config.toml
n_layer = 8
d_model = 640
n_head = 10
n_kv_head = 5
head_dim = 64
d_mlp = 1728
vocab_size = 8192
activation = "swiglu"
norm = "rmsnorm"
norm_place = "pre"
norm_eps = 1e-05
positions = "rope"
rope_base = 10000.0
rope_fraction = 1.0
qk_norm = true
attn_scale = 0.125
bias = "none"
tie_embeddings = false
parallel_block = false
init = "normal"
init_std_qkv = 0.0178
init_std_o = 0.0
init_std_up = 0.0178
init_std_down = 0.0
optimizer = "muon_variant"
lr = 0.00213
lr_mult_o = 1.5
lr_mult_down = 2.0
beta1 = 0.9
lr_head = 0.00634
grad_clip = 1.0
warmup_steps = 0
schedule = "wsd"
decay_fraction = 0.268
decay_shape = "linear"
final_lr_fraction = 0.0
batch_tokens = 131072
seq_len = 512
doc_mask = false
train_tokens = 792000000
steps = 6043
dataset = "wikipedia_en"
Each number is 128 + 24 x the weight over the matrix's rms, rounded and kept within 0 to 255. Layers, rows and columns count from 0. Numbers have three digits each.

# gate: layer 4 MLP gate, 1728x640, rms 0.0812, rows 1378-1444, columns 576-639
# up: layer 4 MLP up, 1728x640, rms 0.0853, rows 1378-1444, columns 576-639
# down: layer 4 MLP down (transposed), 1728x640, rms 0.169, rows 1378-1443, columns 576-639
gate1378:121183128152165090129123170099121116073144119092117125112116160113110169098145124111127123107136128094085122131181149142105158121149155092125095132129161186135126113114168079118158131067132118
up1378:136141112160138129153167155101084121104143138134186117089119130165160117129171165076156109133103165162145157158121185114152142073146103128120104142101134097132094139117137107112112098136161071
down1378:119122132107126116107110145161149119175138119081111135100165149184118100116155137078066109138120105096150125163121140147162164101148085165139155157103114114139120146166130133126146121127114174
gate1379:171105110118168132099101113123114139079074100123112077143144146148093158083115117148172079131080117107124103090122126120119164125177153141151148127111104115118176132161123132131152120108165163
up1379:103095135140133114150105163151145155173129076106118152114141189143154133182147135114138158116120139110115135139114135114124090135174124124126119133135149123122112102143127156121135114168133132
down1379:098122081121142134114119141137111146197126160155151137114146135143112153151152139125130117143128155112119104096123143123119115137140157123133126179134143117153137118122097180111125087128127153
gate1380:136061126160103082132144126124097144125148179153172077155093137123150102128113092146118128103141155070114104140106100150117104089108111119135139132116198161124153124129116127171116116145127145
up1380:173138121107161140112117142137126082106092076134122155113112109134148118122160106120130117094147108081141163132090111158102119109119090157147069121123160168159151096098124132159142175156141110
down1380:133104124131138110139100130122142141085098088102138115109151109107155135122145131103129159113150155164165130130132147154099154139054123089105116147123127134117118183167110099102152132091132118
gate1381:147138105093115137092117095151117096145124080137137170132121130174127091140170108126067154128181101121157111115100112155122113123123125104161105118146104124091140167124137095146151122130125137
up1381:074144171085159102145151137156135083119085118130159108136148116114131119117137132124119133176139091123136099156115108134139126089149149143138138135096095110150132127129120132119113104145144120
down1381:120156131136082111106127160121110133148102124104108086128123110146145134080087112111177157158109073108117114154083117115115114176120166114113127160110137120130131076159095156097133074173134140
gate1382:124149119119143150135063129105082130142114080127131140112126110104144125114139104195097165141089118165175164140119097113125129099083122103140145077109114168146105150140138114142110118095123100
up1382:123105162141123093149168113148184101155157138163117110161102111178121150124106108116123134111139186108118132098162119118143144132094115129142151190151135117097155130110090127148172134077117101
down1382:110097163175075134117139126126163087136111116138139145129149139129124134122091083168141128078118106113108100097138094110160104079163124131121121142105154120111143078134147135096125134109107141
gate1383:109145151200121112117141138148137149144156123111132126146124121139109093102111179109156116129114120132150138130165120133115084168126137189086134107121105142109111081165106138121095104106150144
up1383:154167156138122144150095130108193152119112132101122145114123136103119123120145143099142128117108154164122132143127136144157148117106126088139133113144110136139177130132113109129147175148163094
down1383:126139146121119125144118107144132165077096097122164133145116141171178124109147149123112198154131138123123110135143138100112101139150138090160085145173119125135135110103111139117120129110154110
gate1384:114143083133108134154152100128130136144129142133114117167155113155125092149144152128180166147120117126053135114133120130111129103141107134144135119111139114117072108142154161127113164104091127
up1384:147090155131190116116151134128124134138122164156106099114142125133210139130128139121142106129142138100132105145186120126127163169101085089094131128154088139124125193122147120092103155145152105
down1384:142070110132154129122109145127147127151099100120105142112091147127138152086148143133155112102142166152170137152112106111127128156078112110115153144141108103124144144104139157101104122106154085
gate1385:106139116093124136129128096136106120125095134101134133125136141133114120128143135152137112143146143090121122138165147144109122137146117151139114127132128137131130117126158130151114121116104100
up1385:123127171124126156155148150095093165153101082114116100133112149116149148096133129119124161129111106152161122120157131092125115132119104104134095140169120134162115150144142110126152125130138143
down1385:145138161110105144149153104143120133103119129162133129098154104125103120151150151138103105108130155106095168103142103128143147147148115131133123098165101176143129109094129105135096117153121102
gate1386:148158145137069067158091122154167087124094082149113122080177094104107112161128126101157137113085110126113194139094159138126152100144125171152116105147103126107155083134139142131125125106144142
up1386:094120160137133120164141135108133089133138175120099169125133177101074129111077147111127134124128141092136143132155140169100100115122133116130121129122122126157173129155139088204147109156140142
down1386:093141118114113120115140112141126133140125150120131139129126113098125130131134147107112114112129118147118121149140169144137148111161148152112106101087122122129117090131139150117145144145099135
gate1387:125160148160146146153116096144119136171134109125131124143136133113124135135081161168152143105116089131137141139108124166147142100077117107131140107172171124104111100136134125096150194095130134
up1387:109123150140131091143091120109181118120090112148142140144094116104145111100080098145148129135151117102137121158121153143129113180110121187135051096110132118063112137153115115123167111111127161
down1387:088135098112103137093125090175133132134106114129115071161109165106144120144134110152187089149145134095145146131132096125149135109129136108106134125129129123099109149092122085141100108064127073
gate1388:136091115118102130138128137115092147168143147130136131109100170141106149175177136099123123134170131108136128152092126102158109110091128074113160164129146127170123146108109172101136141137137086
up1388:149143139143149126115151122159109137106124134124106156138136130112108142103159118159158100119124137150147120163096166165129179129143108112134147117116120168147140084140140121102118133091089105
down1388:131172159166142110116109107098174133108128101165095152101116131117120092105125108145092130129100101134119083103146108133132157105117130143177169108088148072163124130163147154105104116148154152
gate1389:108135152093149116144097111074087114129126124130159125154096113117124138106106117136149121104131116162149151121109114151119098092157153140166197135100173150123118118089136113135116095122121125
up1389:116078156152120135146126143135145175139160140125126128135116122107123141175133073153131131115162138159126119104184123118120071100150104136099105098135123128174140134130134090122147105118132142
down1389:130130127170136087108103100143130098111138161079162124121115095158169109116158105144115120081077137116158101096113102133114127146141131082088132115094084128109125094128082081137167098123125081
gate1390:106076118093095179137087082106130127101113136137085143076126131099092133127139140150118135134118139156122169060112151143125163123138106112115132090096157111132136111109124129135129156114149131
up1390:141135126165108134114116149097112081112130132167114091103128120129090132109114104157102093105131127177114152152159122141130148117160132128096132124127114092098120152140146120142138101071149104
down1390:149167157161140115139124094143151141105147126155105149117134117116099101127149099134095136147151122148128130123125167106117120121136126154139109114168170113122125147134097120156155089140131184
gate1391:075128124131085135108110146112160134146107109143135142173112115094110141167126159089142116120078167134167119107131106087151149129130187148159153159120093192129130096149127095069147115135091111
up1391:069120131143121119119207135156130097149170119102110148100139172142106143083185178159163101126141099115143102118126149152078094133123102131127077122109176092094084128116119130145154086069088100
down1391:115121144096102161111108079125148156090134090106128160066134132131108143117115142138134148136121105139151108139136150134128149117146104115164118129159145107109120136134162134126124138131144131
gate1392:129044145087154114125109111084078120134116174111132181128076166118131132136181089112202109142143127055102111125066077109141168122171112123090143130159134174134129096158095116206143148151148128
up1392:103131066126192132096101145134143119112121094111120087140159096109102151108107141136112156097142119108138115122173141113085146111101171093152112106128148139111132155106130161151085107137123091
down1392:096141108145157113115114120175157095149107128097110064120130152110153165123158121112124154172126172141119077150151143110132116076140140146144079101141135143133158140131138108179131100094133133
gate1393:140138149102086145163143129121101112147150101146171111112123113109165102113130126147142186128201086109165095143163103122112114135104157126146111121106134095096133136111129166117167102179122156
up1393:146140133132104119124119164109133110127133132118115106087127128104089097119135158184089119134141108116150145152141145129080105097191121122112097150141126121121129117138113192094151138130119109
down1393:131128111078124099180134139119101108115150153135122128054125124128108098113165101115114164123144131110115132108133165143103116135166129134165124134146109130122106146190108171119138168129143138
gate1394:091118120126108146125148185119117150142134160134128175120132124110156167107092177132121154131142139105131168138133145141135129098148108108110114053128135147111180094142101128115134116114131115
up1394:108129127140115151152108124140151111148149150163172095104138129133144150132164151152127137085135143114076105152161100121109123135141116143108151050167156144098118106130125183115122113125103130
down1394:151148174145170139092121182119140104144157092097105076133172147105130131152140165115143138123129167105111136149156139136133112111084127146166133124128169113109083112134138126141125120110110077
gate1395:126101112105124175130128126106099104121140164093099089119159158127147100130131141094131139129136137137112133112156156127130120075110143113128102128101118118143126128111155124145120150140187117
up1395:105145157128128091144138119127106145133119110115146156134125181113172088123094110103129130154146151140113074123133102178116111109124148126143117108096152133123136101151104122138167168122110119
down1395:133150118095099110131151113139129174133092111162143107142159139133112110145161156115101129167147145099092137131126138153111132141131150109123123123157122153132182155156104154102165134123132138
gate1396:108134138131134120130110119105149136101149093113100142113136137114149148099097125114110136100140137142087101128115104144148141136094124119102148136129122096095112138112105117128134126139097135
up1396:119075106129105115134121150089199126125139118145105141153084140098136112162104103151131134147125133114152088098105105087171140140119140145138108136119103170120114111129139066131129134107090110
down1396:118164131119152117184106117132137144112095126128110091120144087135121101151164137147149115127155128110145142139102089097099107106145112153144151121121154123145087166155139156147152090115101135
gate1397:163144131156152098187146132117104121173166124126101180092111130174117131105160131193154158138117110133131134151147122119135093110143178138098131082168152089071122180140135081132148157166164114
up1397:137112154105098114139137150146124158117078110138116146134089112154101150139125132108121157138172147121090126086103118136113115076118104088132148087109160106139128125137108116152177141162112117
down1397:132114154112128120133133137161147151105131119127143177177126134143133141182135152143131129098133096175161176104178120128064108064120131106105143124152123142112161147133156115153142139139140109
gate1398:092113130159123088167091129135138160146145107119117149083153153163125134163135156079113163125153122136132097134095148152140126152129135169128122156141133098157174144128155106116105109136093124
up1398:147137102135131131115119107113091108135103127135105109105131111140123110125131110096101080114166135072155116102130141102135140172145144135101142135082058113088139130113128119132117136120137112
down1398:093109092127099140142139148128137100112117160179118159110123128105127131157108105086144172112101148157105133117096073151108117092124121098177179117134149088088100113176121153093116147116098135
gate1399:113111116127119096143116134107140120139128117152138123143112110129130143102156140131120023116141119131082137163170105140138117111143109116098130138152173106124125149158137133131133142117110101
up1399:187150139107155152125151129065114102126081122114103147151160124112145139103118117119113119139136116082097109132135099175155111144118147078106092125106146147149183158105135123114136121137078133
down1399:175170143128111147112146124096156150151132125132165147121151129137137122102115090164149142114111150125131121126160140149096142152108153168114136153141126111131167144117122059142163165113146140
gate1400:177130112127112134143160116132158114155101116144201121123120113137144125167047131148108158128112096107135179143100103096139129145097094106137115104175104122149107158109132157115132140072143101
up1400:127132151127147106120107119127164147114128134138125114133163089130104110135130111108111131140107102112101147124135132122146100153136142113149115104182172146119074140132073161138170138114148082
down1400:100109097116119109109138100133149147149145095148134129140135154120122129102095137136117138161114115152140156112167167132122107102118100090179135143172145091132109128176094139103151112140134118
gate1401:120105131092138117158169113138108081155118135129141187161143161122091100159167107146109101139106153156168105110107145100143113086135128113142121164132135187130146125115126104080133166120159110
up1401:157151111113133125162137159124110146117109129101126132100126106145126143127141101126114137153110108113109109150155100120089174151090120137128168105147091092100136170127110099182115107148095096
down1401:147104135140130108158113159121140108166126086181110171120132119109116158168135108103150174133153153121095136147106135132124120153121141111171154139155150119091155159132122131136135192138103125
gate1402:137150131129140110133141113120106141141116141148110110111156151143112130128166101120130160113146186114149135118114129136143117141151132127089185128098136114088139126157148154140149118140137128
up1402:099098195145191102194127074114129116090123113118125144102148132106073100128111090140151154140137152101131132168094091121129133105136123155138095133117109135157130126089111127094122150130123136
down1402:194114097085161147167175105130142119121104114094116124093121130100109114105155135168171119138134154192154128123130103134127148128126197115148094120118135154135129181169171126145104125119154153
gate1403:171117158123150135108124121122140137160101121105138137148124071109164104104088126131165136091116157130136116144120156140146119152118159126109133150144148095105166130140124098154142136156123134
up1403:171096122103145165083127104158132077087150146103177103153073124089147131120113110152135155118138139125102121163135156128093115160137091133095174131113171093112168111086142132162147130154101166
down1403:100139099151146112142171119167157132126140161128078155135129123110149137165134125105123125119116118168105108121170105142116160147105120127134156081146156175136117094141151153160153110119108121
gate1404:123119160160109092116088122161134104094116148116107095131129126147118111137167101151123069116097129146120104137109114165087130043165099126136112142113083106099139130139122138165167099119138107
up1404:119129130109115136184139112107141132148155154147145131124170079113153083142164071104100128102069077154137150137154091124143102180156163161135101104129112129139133116131076161129167108095110144
down1404:140078120144130124152145145114146068130095145110112098125145128144104150121120143121157053141166125171106117103159093120137099122145152137108101120173136128112179117139105117122104141109165130
gate1405:127124170110138176125130147150150158150109169135147112153141112143143151174104140116144156179101127128105129125145159122128139170137176112147132136160116087129077116066124186156145127133160115
up1405:086103144113093128110094132132115125125122115131106094114148138141125148110133133152104120139136108143138122150141105108088098113154103152139099125141118135119137158191151131085108117123168150
down1405:128054112134118133107117128146108126161136111119150124126139143138076123103115145122140130126091124139158130138122139118136179069119088100165089121139111137102152173169099142096131119138119110
gate1406:075137083175210137114145146121200133145135151134178124151106120117141124121130109101155150135108107082101174127141128150120124158154161139141111124120128094154163095124166101201123125111102200
up1406:138089139171143143161130126143136169088119133111102106129106116098135110116129134077143113182118135105127141144169110141144114113133142110153143099117098104127107116124085069153165152108115138
down1406:167144140149111174109147157138125088097134140137116128176121083086112130146077125094107163165159142118147123155059111121129155131132130117112107132128131143113131141168087121123135090152082135
gate1407:136131092104152121170159134147101151119113091124131113089124158146107082151160135161126155128157121090107139129140128139159169099133123162164124132111110143118157110139153128116089175141111158
up1407:149109133139104146137151120130124135130132173168104121185140085165129159115152117100136116132124087143124156169138117110115107120123161106153117125137089131100142159118132094116125132133140096
down1407:081085082111105148126171093157109173121164135132087126139147162161135133114112089129156091102111143139127104109188130121139139118117150147100113122107110115106135127112130121144132123105121129
gate1408:115097104139088123149103131108118125128111148103111099106070160137149099113127154113081050133088121139119126132116103144094055130153099137115136118202104137132121137182135104196106107127116143
up1408:122133114186105118134114105202111171128126125148135132089106115165135128139129126116106122102149166080138151138120090166100107124176124139125114135188134116110082145111134097179134145129135094
down1408:111129114126123118104149119139122148150152142155131196130129159146149158103146118148109099112142120101138127099135160118138157135171127092184142108145177155147112113155076097178116099117142133
gate1409:107119079129154172166146140156121132181133128111103077120120131100128154122121125130123140119136101150104142171136125152137113102091132132156081124150128148087092111127097090075128146122126133
up1409:140149103119133126142151149070092111171125137096096139114138143143119119126141112123144134132160126116155103141136113134136160110117124129134124144084142124095100144136156148125123089125130126
down1409:092158128141110122165108162120154137109090144126095120126121116149160111135091078139154150180136138071118124169085117156122112168126135160114155127165145157120131084118132108141125135121172083
gate1410:125154120102124109097154133146126087133110079125113102153109153105146090138137109152135153142089127110141134157112148102154097112141131112102093141108128143146105132162130109128108090163152113
up1410:152126138143161111099092175117137134132102109107107148158199154130193134156127116142143124088118122161165147169101091116115097105145135132124137133092152083104134126190112120095164127134145164
down1410:160125141125074153138154131126155126121120110131138137150152135094136141154139117141154154091147094125105153188146115108131165098123120145153114153173132104151076158091151115152168094121152148
gate1411:108117133115126134100127180120117152157139099116124145126147143133131096151132127133120080113143100140116090120049158114125155147093169120159103104142122129151112191121096135092165139120108146
up1411:151137095108134122162084064144126124111128139111171108114085085076117162101123128120129159138110155071111126136154185119118149133115117137160118149168128114100134121104161077168118134142151083
down1411:142136129145133077121157121127106139125138129128142126081130132135144100098127125145105093137156134134111119143177147125159135097124129137105154138158117177130120102119101068154140155121132141
gate1412:060120117142133106115141145169095065164104136078123107170100140152130150112153153151141138116177117144170182141107101178146118157169080104129134134185131103107142096122091141130132144119151153
up1412:136130133125091107143142141094145133183096155109167143081133146144128152104107151104083115128117139104109103146124179069152144113139166141118082166110076161133093133119129120101185074117133123
down1412:165091123139113135131124136133104145123169155132093132135095107143117149144119183127117071114118138157167144112164139081135120162109121093152135159132164162098155100108132176109171164148114145
gate1413:140113086099121111123100102164111142135071074111078120116129133151132153105142091061149157112137151087161138171120146107171124132184149130111125083077137147082096111085105104107181117149152127
up1413:087081147131105124137147145126157089087144120122132136108139127128124138110111139110138161128145171105071144130091128118102095131092130150101057085138167165147132121179128125113101128127163112
down1413:133162159109134085128128135127119116141106149157111133100158124113112063137097129161141146129121108112123129137104128109144165091160113117124121129108155156110132139090124159137134114117128097
gate1414:116135140147143120178083107104093121129123119137136150153127122090104134094149080132134134112106142132108164168122114157139132144133102124173141149141104126088099143122104135177113130114118165
up1414:140113133119137066157146131143109131131155130088137137104138174147128123114146105131143121093087090112140141114179087112118135149128131106130134130124120115120156116122115125143137129099115153
down1414:127184182105123154135132184176117122145120142162156130134090157122174130085144112159143140112096131130141137126101131134138133157172180106189085151116088089122107185170142132148077141149138134
gate1415:138122160143072143101131135128139128164095077120137126172134103143145116146084081140120142064140113155136154146115112138148147077156101132124115134117147115153109139134161147133123160080146120
up1415:121120174101055134123100127060084160144102148119124078096169110141131121128094116128095106119099124112113170147125092157112179152125167096173165081132078143110097182100101141125150123134113148
down1415:072160168117115116122163120063128148065123133152092133117127091112116082173154095155109173130071130088127143111169112157150108138121120109095134102158108117102129117143151123097125103146078110
gate1416:120162125202134118158121099156191122125127128130161097110114157102131137125110122139173149159128111173107146163140109075104111076115101108110071111111155158143144100159105083110140108081101164
up1416:113129146137146136161146130147110136151163149155169196105119140134166115100130129097126134110161129079085130153086138131120119135147138109104095103109117139165124149114132126164139085098151161
down1416:112130103147104152142155119162134123107093093121155171084159137140162138100148135147136146099141108143158191118129166129146107127150153188105108139111146154140119184086092127137146129092134131
gate1417:144103136123094136116125128135118116117121164184097118140066096092132134151112161132150098146114161124123112167112119099118113101109151129140104127159149088096142126138124147135087113124135137
up1417:146129117138130091134133128131114116144160110152119128146092159159144082120121140119104129117139136158116136078100145109124102138123090076125127154097128115124131106094157161098143098131160146
down1417:183107123140130088102128145112107101141106121170148141173097125187128165115127143091156160110146077159112117123139138156134137160121118145143141156134135151160081115105140162114118113141139158
gate1418:121168150217104133072105090105060153138129117166104101100142116112078095116145112146114103122156127154109155112154139145075136100149121109139093134156185119168173135146118112115084139194130159
up1418:145138136130155096165172058088118138095177108178096121151124086109147095113151152110122109138143140107149114129125142135152110131118146108160141092098109148120151116109104146142082122087140155
down1418:151108126119149124105188118114123157087147198170173131106160150106076144111109138139132109125121132131104104192173135133153121144196126131146150113095071140110139151129178161114141163149125161
gate1419:140118171112118134101140109109094147121135121191141110115146117117178104121145106114086129121137107194165170164158115153130145084130095129093115124140148132111171105085107165109136131108111120
up1419:168074093108133100098133131134129129136120149150166130128110151134099148114138126138157128084072146142114104123110128117125058130132149145129141123124096132133087125100170154149188178113120156
down1419:097127118135159116109166129128148117096164096118117137134142103179140085092126134151120150134168144159099107095133099107129123159114098129140085131140107124115110103117150114173136123195125124
gate1420:116160104127142153095108171082102150112128113146110108085144094146129103133108146129058145117151137147136149111130136136105123111127118077164101157129108106141141109144142125140103135113136122
up1420:120139101143140083141129101165126146148169156146138140124130124135122118130112127118151148142110158152124190108113129126117138089094112115163166169151070122141113126088113090109145134121171125
down1420:115136115138152108095146121144154136166150121125152131123133094101141157133116101130075158103111130137109145109117137109164152135066126083114120120112128138124115152135102062112128110125181111
gate1421:152119116151131170126093172111138185150121164120122128157129147120178122134124130154143131142167149141174137164147107111159114143108104106136102122140096119121123122075130095128120163111138124
up1421:125122135132146118114123146085161108105130131123114152127121074125149178111114125153142132130141115120126094108141160104156116093172117141085104118137165121148111160151117133150106137162099119
down1421:094112105157154078164128119093163098100188165142124142139144109139120153145121169138091107124140127093125117117092142144144146128147124118118149109138156118128105123158123163132102109149161139
gate1422:111084133109130158144122137116127156121106122107094073129107138060143166129142132144145122164126138086122120128097122143111127154136142121128148089142113158122107102154104117140121141160153119
up1422:171136154103125158116122133080117114125111166115115128133123132093114126123119139116105140155121166104104123152113091140113138161135128138135108154131143092126136151096143150129184111083123140
down1422:157130153147109146140089145097140121123140172157083145133121106114107138114132172098115126137094151118115125096070090118134129093161176108170125145106113115121141132105144143150121111095152137
gate1423:104144133111115159120099160141066155109142082076132085111144114119120166143113163132130202118094150146143114147112135113186121126144127140096125168073145138133083132091107117088124144156106174
up1423:091112121152118134138109146092171125122099127127158114101132157123143189179130097161111126143124155117160129139137109145098171130140143121090148118138163182084128134139153156124109164108113092
down1423:106132129179106115119121140134130169108127157086146123153127147113168116137150112107105132107117142155139127117114127148126123129176150105135145085147155131127146078117118142110160128131156153
gate1424:113123120135159122107133134130149142125135119114105125134144159156137169159099153113159094192148138092101093101102147122136156173096170097104154120113158165100136175103143168130171107119127121
up1424:129159115100166120128111103136117116099148111126169113136117120115142132147088112150129148130123153125100129143110138141162086122108123147108135125138121123169124128142126130134132131139114122
down1424:139100136123124141147158094110108127130110150145131170115125128118100087137157109098147122150121116143147114128128151153157105165102123159139070118179085095130156170115121104136156123107099177
gate1425:132105143103157084125146174152113108061123118134134155103100102139156167136088126167140139144097143156132133099127114130099118080105126134097116135149132145147137109159148162138162137131113132
up1425:152133167112161096154138117151148136154128155125164139112115076117123170128084083153135108096177177142143154128136127125158098112116121102172197108150145094124167134144145124150169144100142143
down1425:144145147144121138111091141153116135102121137116113116129121109157118115106142104107152098072182191105151154143080140155144139126112104101147167155134141139135147122177126162097186161118140160
gate1426:134116150124115133104119142083170165145111150127140147148101163088104112122131092119143089118117142140105123100110133152140153149143135072130139095185172141182126143109139096133177141175145129
up1426:129119124152135151145139116141123125132111105167144112139151141089102125129125127156100131100154145137141150124106087157143138145164108120125120108113135097110124112153146136138154144151177146
down1426:157137149119131126099158147133128071079123152121154133123076179137119128120145132148117114126110164126133172154133137140141117117112106129103118135145115149142136147179121155073106109156112117
gate1427:119116096133116120132150125173121078109103143151101111113106156183126160105109114150075128181105109109088154112133150130127136116113171114125139150122124123134076152140165104197145113091151110
up1427:166152151145093117118119129132136151148148160123113130141104128141115109123144116186117140160113113148129096082105149103109116106105110116175111081168136121135098145130157161130153141101115140
down1427:148142139126100139119156179156141158155177108157145094123134101175098133163149143091135123100118125105147131181140135104075119097127123115114086118142147129157154157097145148106080175124159122
gate1428:093124079142153100145115119155060138146105114177082119120116132118085095117132100112139182142156126128132165120096158137102136111108121118082158131143147127140114116060123129145160079143114149
up1428:141151203133082107118173115157142144132175115115130149121076171065119096133128089159120124153130152121136117082109135125143135148124125152150154100136137141105080111104141169146121109058085148
down1428:096138134109095149082120075151105096108141173114126100114129118106118113133155124115152132155110149145153109145135148154156106084138108126173140128122151155082136148133131139128121119110143102
gate1429:131133149134129099131151100153140130133101134143180077093129159118121111148113128142131155136104120143139147159107112080103146113119152097068138158138124150148134126114093119121100124171106129
up1429:154152178172158097116099108122174132134108139142124118103124116110152165077116118089100123150100085104115099144139101094129128138087130171116119173166141113142135112172128132092140132179096089
down1429:097149145119143104167093110134133108096095093157121137157105099117126148082135117156120159140161127142109155121125134151122155145133133168126136123129146137163182176111095140120138121163134122
gate1430:129125157083142144088108103168093089136173147140128150146085099076134145140089132141152149141115144098104116143088124101136110124134129137108083144111161150141120080127106086095121106156117104
up1430:133109107109131118135142162121148120105145105145150099125148121115147109090112116115114146098108103108127159123099133115126118140128119150172169105157127093128139128150155118089155095113102093
down1430:150090111089151123144121140097148164119147125105112143150159136124138100166154091127099141096120179134118131138120152109126101172141124145144166114127111133150143160153137113152129104153161155
gate1431:122129105099179111130152124102162143111116068109081125121073131118139121116093149094122109156138155124154164159159106155060157119099106165112112086118118142093124137133098149178108083110156113
up1431:145112146137140128135181162155147113082121119138166124075112154194105173117122100106090078107105115123096125087094153136130159162128155129118141092157090119129137126114145091193124124163120165
down1431:140103145117140159101133152133135145125125078123134132098085113132139154139107155147092136090136128120115147109095120127110146135104123150165152168123174141090158087125115117133106183159122105
gate1432:138119134093134127128143135166145145138110151180123133096143125105157148120142136157139119169113087141133075130158137089123118161127108134160145099109135134108173097114156096107122122123116124
up1432:116137100128115136134167158107093127129162130151137129090127123130123068150168110127111106102136125166152108076117131130197075142174110128151103137155207135140125130090149175154129176128112126
down1432:108115114175099168115127157143136101107102163175143160135171125181137110154134099123136159129111162108090110098117163064113129163110115153172121122159187097138126108068122142127128151190136129
gate1433:118176113092143130150157153129150102149109183122115158143123127103135136148145097119134123134131089119123177115149091136109125122129123139173172150131141132137098115156119143117135116136170123
up1433:093131112103098145147090202090149132134133112148140148129103145116137164115110179121132140114126161115126179139123152153104164164145151202106145126138071134125145097096117138136166099163124133
down1433:092098106154060129102162124146132122129156126117139149121131153106171142100132127112133136113151139118127076117127155142127126129129158142114092136132159121105159115158132101200142084152133113
gate1434:132142129111082137167152118122118162132148153149101114155109091090133161102089088092127172119106108085114178178131112097072095100135122164126154115107127129129174189114169111188142159145155138
up1434:115127106131119125115159140167152136085148146128136140100083094130113117116141152111080099145087123105147141124139086122124083146121158112182150073146115158104106131119110138101157111121136157
down1434:126119144121099120122167175104140132141121109123114187115139105155117130092108131122105107132112087129120118102134096112127122150128138094148167086057139103096131131150107169150123177077099148
gate1435:078109116147127076136138136096187133122126127164110111179135128141155092093150103146093159121127119135152154164111123138111099116172140112133137137129139076107114160105146126153161092112116141
up1435:143129112179136121094070138118110160147115166118116137100113105117113141102122154162137142107143150139150129139121087109127110156121131158157168131133121137132121120122096130095141153106139225
down1435:190162150150102147133118139139128159127142166174139119139126142108089172123128150149123095187131139112122137108133118111144136159142074161135139132101044164147114128104142122112141123165112131
gate1436:123125111167125128130138127127133147134159119081169136129153124097124136156136125101098113123154103140112166188108133187144125135129096158132143114121138106133065079105139154097171129128107116
up1436:118096123137103183158106127142155131168121124107081103110110154109104135120148145141103094169143141109146108095096091108121107177175119143116130119156114151110107105126153141127123171134099108
down1436:108122140106162134161125155110140126141142140109107100109170166111147141136121128137127153088165157102125131159121128112142144112163134125122163119108148143129092128130164137094155170101144067
gate1437:110153173126137166167203111117134156127121133125142116129112104078139083147145108105119154162124116090129167142129135112101125110172132149108184104116143112111165133131122125130149150168104131
up1437:118164143126139138123113142148153130096126155162119142074135093094147161057116122174130105106139121143130142116126164106176155083122068129128112129129104116137156087122096147099138137140127117
down1437:168153117112121135112100150126130112129143108147140140114102149137124148123118149141102100170124129125097104125149111128154131149090125077159130111092138086132098123147156154125126161088130120
gate1438:139114139107144117149134089104124091149133138115092208156132096147126154082139165138102160079113137167080170113191145158117144132126163120133168119147144113156129106102122155136118178117147107
up1438:142169116162132147143133121159102191117142111127164108157130128125123117212127124128137128147150140087169058095124161052092147152134073132134128135143137093160102121138148097148100104186098093
down1438:092101095181150108162078130114123164146128147118106130159106114118133184170107139128109147153122124111169104110078140106157167118136070136127104132127147118137088163108160108131130134139153126
gate1439:175120119137114155164116155111140109132128121134157104146145120146101136157178164162122100146131093097156106139169119149101129155088130137117102100134150125114088110126149125137147100096153142
up1439:158161145147087099130119128147081095156157138101130151170097101106126117160113153141134144120118117118139154158153122132154103100112121144127141124110097138092095144121128084148158119136136133
down1439:139137124114123106119091156089135137165105122131079147105119112157109166096159067146144161135122160118133142166164087164144120121122140104143142113151112080163118124088110095124133126110137115
gate1440:135083145108095086135139107106124112125160132146094130096155118106147133134111137118128190102131128090097153164123104128152088149093093174147121146132145098140094145111152141156114112133118170
up1440:138142154116121139139107128144148114141087085121116149133102106155067130128131148130148132158128108110145146128097149156084099132136174129099118116132117163152075149144168128109100161116125117
down1440:143117081156126107150174112146146086138132107126105141148121151151145135091106134122137120153135134122129126144126116092133107145121118136082131120142170158151078127109125152124164153154139143
gate1441:126101165132119162120118165113120111154135142096104140118109131098137140087119138112138096147106191132165139179184119146129144087171152178122145099183054131141131142082104173131155127123174127
up1441:130157128145159136118090120127110170131124128142146135144135107085119144179154121108141158141164122100119074139098137172148160115161109170140101155083151186157160084125115126141135077140122173
down1441:114156099123130110155116105140127158144149134140132120107114068122140140176131126101091171095157126140120084099122119133170099123134109121146158120138124132104147087146132097145143117124094123
gate1442:093124140134107136106133153118138142139154106121079179092135105087147174112134124124127111125097131151167105124110098095091136131095151150150096163106132117139125108124128121155125102144147098
up1442:155123109122095129134097131112104118133136131157164139184150181097137123111143184115094158109156164098138146119112160181129116105115132135109154093117122129129117156088134145070182157114150123
down1442:155104149120144143163109117140089104132090109155148112170109113114109178101124175154079118123112130124130125161126149134101128168158148140164168111131113115132112158127101133109178120099104182
gate1443:128146105122146099147139162157150115135149101116131106104100103137110075149140138138130171141113160137134106105134120128151101161155172109147110156142111112121135101129133153139106130120141125
up1443:080116120110116149100136159112149161157129093162167129152102110132163095127137154131143136117149134123107155129146112140135120137146135157145148124153146113162055083123142114116098123108109123
down1443:104126171140102125142150151129131133111132111121148138117135100162142122167147148149122128146087132140126186097134114140108168143140132105111122119139133100146092135105097115139094132123141132
gate1444:100110140125099116119121118149109100101116174120144107128096146146180098129092135125127134126151145154113118116141114122125105119100113150099110144130133146104125142100096110118132114182122114
up1444:128146092131106117133101150097098165147136104128140113141127138132105129155134109156134135150150097168116123147115123082127097140096121141152154128105099143105095174095107136129127125180134109